config.toml
num_attention_heads = 4
positions = "learned"
bias = "none"
tie_word_embeddings = true
learning_rate = 0.00042
weight_decay = 0.5
lr_head = 0.00372
final_lr_fraction = 0.0
batch_tokens = 32768
max_seq_len = 128
doc_mask = true
dataset = "wikipedia_en"
Each number is 128 + 24 x the weight over its row's rms, rounded and kept within 0 to 255. Layers, rows and columns count from 0. The size above them is the row's rms in percent of the matrix's.

# layer 2 attention query, 256x256, rms 0.0591, rows 0-24, columns 192-255
size [ 82  75  82  83  90  84  87  80  81  83  93  87  85  77  82  76  83  88  81  78  92  79  84  80  80]
[[145 107 132 106 119 101 142 146 104 114 140 150  75  90 138 117 139  58 107 140 105 132 120 137 129 132 105 109 156 121  95 161 166  76 148 121 139 116 182 148 105 135 132 115  96 113 149 110 104 101 159 129 131  87 159 173 106 126 139 159 120  97 128 121]
 [128 138 121 154 132 144 110 132 132 152 113  60 114 110 138 110  91 150 150 128 121 132 158 121 134 139 126 109 123 128 143 138 156 115 148 109 112 182 115  97 151 132 164  67 135 135 126 170 107 182 123 161 153 152 128 120 182 174 112 137 118 105 126 146]
 [129 124 130 130 165 168 127 122 152 149 118 169 141 111 156 130 105 124 114  95 135 153 106 146 104 139 107 137 146 105 106 118 127  96 141 119 132 120 158 162 101 133  97 155 143  89 121 135 154 125 122  92 130  79 161 126 109 137 149 107 201 123 126 136]
 [153 115 133 139 138 127 140 113 130  90 151 135 139 103 123 158 133 113 127 127 121 134  99 126 112 155 141 123  92 131 134  97 120 121 161 168 101 150  91 131 140 125 111 162 120 136 144 127 151  86 149 143  92 138 134 121 111  85 147 124 100 113 123 114]
 [113 209 111 115 120 143 134  83 120 135 134 126 201 134 160 134 116 155 105 161 109  98 154 121 157 136 145 118 115  94 172 147 110 101 129 140 135  70 142 144 117 138 129 147 140 135 150 131 131 146 125 106 111 183 108 117 119 154 138 139 157 126 102 131]
 [ 95  62 169 124 138 136 150 167 115 120 107 145  71  99 107 153 110 175 119 126 141 142 134 163 110 127 148 174 151 126 172 142 123 150 176 143 139  95 140 114 142 133 131 126 123 123 134 116 107 138 123 118 130 161 125 122 148 122 116 119 142 122 116 160]
 [125 123 134 113 119 140 109 162  67 190 124 117 123 111 102 163 136 121 118  93 159 165  95 175 161 144 105 164 165 128 120 115 130 136 125 147 177 132 184  73 154 144 116 124 129 123 158 128 118 171 129 118 144 138 142 126 153 148  94  68 143 102 128 123]
 [103 139 167 139 123 152 155 114 124 128 102 144 146 135 169 111 154 103 124 150 126 184 136 153 145 126  79 120 151  90 123 171 115 136 140 117  60 115 175 140 144 142 123 106 106 165 102  81 174  93 137 120 113  98 159 139 155 109 106 184 159 131 149 123]
 [177 135 149  99 121 105  89 136 124 117 166 115 136 147 127 130 113 113  79 131 102 115 101 101 117 112 128 106 101 150 106 157 122 101 132 142 121 138 151 138 152 117 171 109 188 169 115 124 184 156 117  94 129  82 131 138 152 138 125 128  87 177 139 128]
 [118 134 162 149 121 178 135 136 130 108 123 146 102 159 110 129 162 145 120 104 130 133 141 101 156 159 113 104 111  98  88 161  85 101 140 125 125 101 159 152 114 147 140 114 153 125 131 124 154 142 124 111 129 171 142 123 107 157 143 125 122 137 151 144]
 [157 131 143 130 130 117 126 137  95 119 142 124 135 125  93 139 136  81 125 117 106 119  90 135 118  97 130 145  77  96 111 144 146 116  95 112  90 154 119 131 139  95 158  91 132 157 172 166 140 144 131 145  94 111 116 108 125 120 128 104  59 141 135 132]
 [129 127 132 148 109  86 185 122 117 149 130 140  67 106 114 143  95  79  95 140 134 137 126 119 133  93 129 131 105 127 103 145 117 140 111 131 138 127 144 156 146  91 113 119 145 152 130 109 141  84 126 128 142 126 118 160 156 119 129 120 148 127 119 147]
 [139 113 143 138 138 140 108 161 128 165 121 111  93 141  84 105 120 126 133  78 156 118 139 149 140 112 132 156 122 144  82 144 151 165 162  90 158 138 118  92 166 143 143 140 111 130 114 122  99 160 114 130 134 120 127  66 137 122 110 123 125 122 134 149]
 [144  82 155 144  73 115 142 134 124 147 105 127 111 144 108 133 119 140 144 132 189 100 141 108 163 139 112 146 139 142 137 138 137 173 131 133 133 113 147 119 124 165 126 133  96  92 129 112 112 161 107 105 149 110  68 131 150 124 122 168 163  99 108 116]
 [ 80 118 100 110  98 137  80 123  95 153 121 106  76 140  86 122 110 141 151 130 160 118 131  75 139 124  90 168 141 111 146 105 135 116 153 140 135 128 148  84 119 151 130 102  96 121 117 134  86 148 102 140 133 162 135  88 119 126  90  75 154 113 146 128]
 [142 135 174 142  69 162 104 156 134 101 130 128 149 156 153 114 154 152  89 145  75 110 118 129 114 155 124 112 126 135 152 140 150 128 134 164  78 121 125 154 103  76 114 141 142 159 148  96 172 114 161 162 136 166  82 157 154 148 135 126 128 141 122 129]
 [142 108 144 148 140 117  93 154 112 124 123 136 137 112  98 167 114 129 135  95 108 141 138 126 122 129 145 133  99 137  90 146  95 118 109 161 146  76 165 120 136 147 142 129 141 125 127 112  98 162 131 119 113 135 161 132 134 102 172  98 174 147 188  88]
 [128 111 116 142 150 111 139 109 111  81 147 154 175 110  97 127 135  89 113 135  98 138  74 139 122 112 170 117 108 104 107 125 151 116  89 143 121 174 135 174 132 121  94 109 140 118 145 156 156  68 152 172 108 135 139 156 120 143 127 107 118 113 147 141]
 [135 131 148 134 157 144 103 118 152 131 105 131 147 181 111 105 109 131 155 123 123 107 145 125 125 134 142 127 116  90 102 104 109 114 103 118 149  80 141 139 143 128 144 122 159 192 111  46 106 143 130  87 155 119 107 122  93 131 163 135 147 109  80 114]
 [118 151 126 136 137 153 119 134 123 113 129 129 111  65 118 108 136 144 138 139 110 114 123 137  95 150  93 106 120 125 126 144 154  91 148 134 133 130 107 156  91 136 113 107 130 151 150 122 125 114 113 116 120 107 132 157 129 155  86 188 148 127  81 140]
 [113 150 147 100 152 142 118 110 133 140 141 146 146 119 148 159 151  77 115 140 127 112 123 132 146 134 129 150 114 146 123 148 129 134 149 127  88 125 135 169 124 104  86 119 115 154 130 104 157  74 132 101 113 114 162 146 143 153 106 155 120 127 155 115]
 [145 152 127 157 138 118 164 129  83 101 145 109 147  98 153 141 152  81  98 132  93 127 123 169 109 110  96 112 120 131 140 146 116 153 131  99 111 121 125 129 169 118 142 143 125 119 127 118  81  89 143 127 122 139 133 121 184 102 154 179 146 175 165  94]
 [135  97 125  92 154  79 162  99 159  92 109 165 129 141 118 153 114 105 171  95 120  83 111  84 122 123 144 108 138 149 136 107 123 121 115 130 118 115 143 124 134 152 101 169  77 102 127 144 121 114 128 118 103 128 138 166  75 101 131 113  90 104 149 158]
 [119 147 136 114 141 116 152 139 111 121 137 124 163 142 129 162 116 109 135 145 113 117 103 172 125 137 100 108 133 158  66 123 110  92  79 126  73 126 133 127 124  95 142 167 148 175 156 138 135 137  97 142 172 137 129 133 133  87 164 159  70 152 149  80]
 [ 92 168 130 110 120 155 118 107  84  81 109 138 171 118 163 127 102  81 111 117  84 136 115 147 139 111  94  99 132 131 124 103 135  91 105 154  76 119 124 153 113 111 126 104 141 147 155 118 137 141 125 129 133 150 160 215 128 154 110 146 140 130 139 103]]
# layer 2 attention key, 256x256, rms 0.0559, rows 0-23, columns 192-255
size [ 84  79  85  87  91  82  83  83  85  84  90  89  82  78  78  79  81  83  86  84  86  82  79  84]
[[152 138 102 144 146 159 111 129 155 128 126 122 153 130 119 124  80 116 163 130 116 168  89 122  99 125 121 151 122 102 136  81 149 129 103 114  89 100 132  94 141 123 118 175 118 115 141 160 134 139 153 100 110 104 116 101 141 132  94 116 143 137 155 150]
 [136 121 127  73 110 126 143 154 120 129 135 129 121 117 131  83 151 122 116  81 125 116 149 112 116 115  81 143 132 140 130 149  85 162 106 136 150 107 131 156 140 121 162 115 107 143 144 127 150 153 116  98 146 118 110 134 106 132 165 134 120 133 109 104]
 [134 149 126 156 149 138 165  97 124 141 143 151 140 141  93 149 127 108 118 151 149 136 138  98 177 124 138 125 150 106 114 143 143 116 130 115 131 146 143 109 129 159  97 114 139 115 104 109 107  90 186 111 121 115  98 116 142 129 124 147 128 109 141 157]
 [145 127 153 114  91 141 107 135 111 145 126  95 133 181 113 145 114 108 137 140 162 123 128 120 183  69 113 115 112 141 156 107 124 102 117 117 133 137 137 122 115 138 125 109 132 117 159 152 112 167 125 178 123 104 110 120 125 163 129 119 163 158 161 151]
 [132 157 135 132 143  92 131 169 105 105 108 125 110 167 138 145 142 178 110 179 115 129 155 126 109 124 132 124 104 184  99 121  91 159 167 148 153 164 143 165 131 113 126 128 155 122 145 131 125 149 113  79 163 109 155 171 126  77 123 152 122 137 123 174]
 [ 77 127 114 136 110 121 143 136 122 162 109 164 123 121 127 131  90 115 110 147 121 160 114 135 146 140 141 106 109 145  84 137 100 127 115 141 133 149 110 141 143 141 141 114 147 154 148  97 146 103 104 125 156  97 108 149 142 160 125 115 143 149 139 114]
 [112 100 152 113 123 101 130 109 129 130 111 123 128 154 172 124 146 118 143 119 126 129 164 127 131 139 156 147 148 136  89 139  97 106 102 160 153 100  77 149 123 196 151 110 149 126  94  96 113 176 142 139 153  92 104  92 134 171 110 126 135 155 117  85]
 [159 117 130 106 106 148  97 119 103 125 143 104 177 144  96 100 113 178 121 167 111 112 153 103  79  91 145 125 162 104 153 138 148 136 142 118 136 100 134 120 124  97 101 184 145 126 128 112 103 109 126 127 113 136 134 160 131 161 130 119 126 128 158 130]
 [155 133 153 147 111 161 159 132 170 139 126 122 121  82 126 122 142 101 109 131 102 112 120 123 121 113 110 128 119 115 124 128 117 131 132 116 123  77 159 149 141  83 189 138 106 139 111 100  97 140 113 109 131 140 114 138 134  81 125 182 150 116 142 167]
 [104 166 157 149 134 113 139 108 125 172 128 143 150 148 160 135  72 143  91 155 153 125 127 143 101  95 161 147  89 139 151 130 120 161  97 132 142 127 150 106 134 114  96 106 113 137 122 138 145 155 121 117 111 115 120 119 148 124 150 145 172 114 152 145]
 [117  99 180 108 114 143  75 127 188 156 107  71 144 159 137 154 118 132 142 127 131  97 116 117 128 112 127 150 104 138 178 119 132 145 118 121 111 105 138 135 100 122 107 121 113 114 111 125 119 160 134 115 122 112 127 138  96 127 124 110 121 119 148 131]
 [123 168 132 146 133 122 137 136 151 132 131 145 159 117 127 130 149  99 106 118 108 152 103 141 108 118 116 126 103 110 104 143 152 123 105 130 116 123 120 122 106  97 150 121 125 114 144 123 109 120 152 144 121  95 135 128 115 109 115 128  91 159 162 136]
 [ 84  74 143 138  83 110 124 131 131 119 123 132 150 124 163 125 127 103 129 101 151 147 134 144 128 146 138 116 174 104 126 137 135 135 100 157 175 107 135 156 164 143 153 146 164 134 154 116 147 179 124 118 160 127  81 146  77 164 127 131 161 140 120  87]
 [ 91 118 130 127 125 127 137 118 118 118 135 124 107  80 128 129 119 113 137  88 139 125 110 130 118 152 146 129 133 154  95 144 127  96 111 134 173 142 102 122 144 117 110 114 168 155 130 132 141 129 106 157 156 112 119 169 101 142 132 105 138 129 111  97]
 [140 108 149 101 108 120 118 144 131 127 120 103 142 126 170 109 132  93 140 102 117 122 146 159 103 164 173 135 152 140 117 147 104 101 116 130 130 134  95 125 130 118 179 135 159 134 113 159 137 232 102 127 177  81 104 140 113 155 127 133 131 123 127 112]
 [167 175 117 140 115 137 139 137 142 160  79 143 125 123 118 126 146 149 153 137  87 102 141  84  92 121 136 103 104 117 135 166  87 133 156 111 149 117 160 127 139 115 122 114 132 120  84 105 131 115 120 116 134 102 151 138 113 108  92 157 123 130 123  91]
 [120 134 143 126 110 105 148 117 125 130 124 168 120 114 166 147 138 100 123 115 184 132  70 121 135 140 155 124 161 101 119 125 138  85 121 150 149 126 127 108 138 155 155 155 122 131 143 122 139 148 107  88 177  67  86 111 125 140  85 134 119 112 138 120]
 [147 144 121 160 139 106 147 146 137 137 106 128 126 164 128 128 138 128 140 150 147 125 113 133 139 146  99 114 116 108 149 102 119 138 111 140 127 123 164 122 123 112 104 139  89  98 145 140 109  96 176 127 124 147 150  89 136 104 101  94 132 155 131 116]
 [138 140 130 139 111 143 124 132 103 128 140 154 112 136 140 157 114 153  92 127 122 108 132 154 164 130 149 121 105 129 106 144 108 156 121 135 167 148 106 117 106  94 118 116 122 131 106 151 177 137 145 120 136 114 108 143 142 111 130 184 150  99 181 145]
 [103 134 133 115 146 163 129 111 130 123 121 100 182 202 172 138 144 156 130 110 135 117 128 109 122  39 117 191 141 122  98 109 117 136 141 130 138 121 118 145 145 115 131 108 113  95 129 115  84  96 153 119 106 107 124 125 172 107 144 155 111  91 129  96]
 [135 116 154 149  90 105 102 155 120 115 111  88 159 168 149 140 111 164 143 192 138 119 137 125  91 107 154  93 126 124 140 122 148 108 169 121 119 125 152 126 128 135 134 151 135 114  97 112  98 124 155 110  84 136 161 124 147 120 113 106 102 111 129 135]
 [143 129 158 116 110 172  86 130 148  95 142 108 140 118 103 161 165 184 125 131  81 135 104  92  98 117 116 125 135 110 127 112 128 136 108 133 105 120 143 132 119 136 118 160  85 120 180 142 121 141 101 150 150 130 140 110 103 126 128 127  94 127 130 180]
 [108 141 170 149 161 146  94 150 112 119 148 130 147  92 127 138 128  95 121 151 128 153 118 141 151 124 142 104 101 106 144 157 169  82 141 138 127 149 155 108 132 101  91 104 131 128 134 171 114 141 138 143 107 115 125 101 141 126 131  57 140 146 157 155]
 [157 155 160 143 120 134 119 128  97 102 122 158 126 107 123 134 134 159 119 110 119 127  96 128 101 104 144 138 143 122 156 164 120 128 163  96 177 106 153 116 146 152 121 113 136  97 144  97 145 115 164 113 136  92 173 115 155 105 106 120 125 124 149 175]]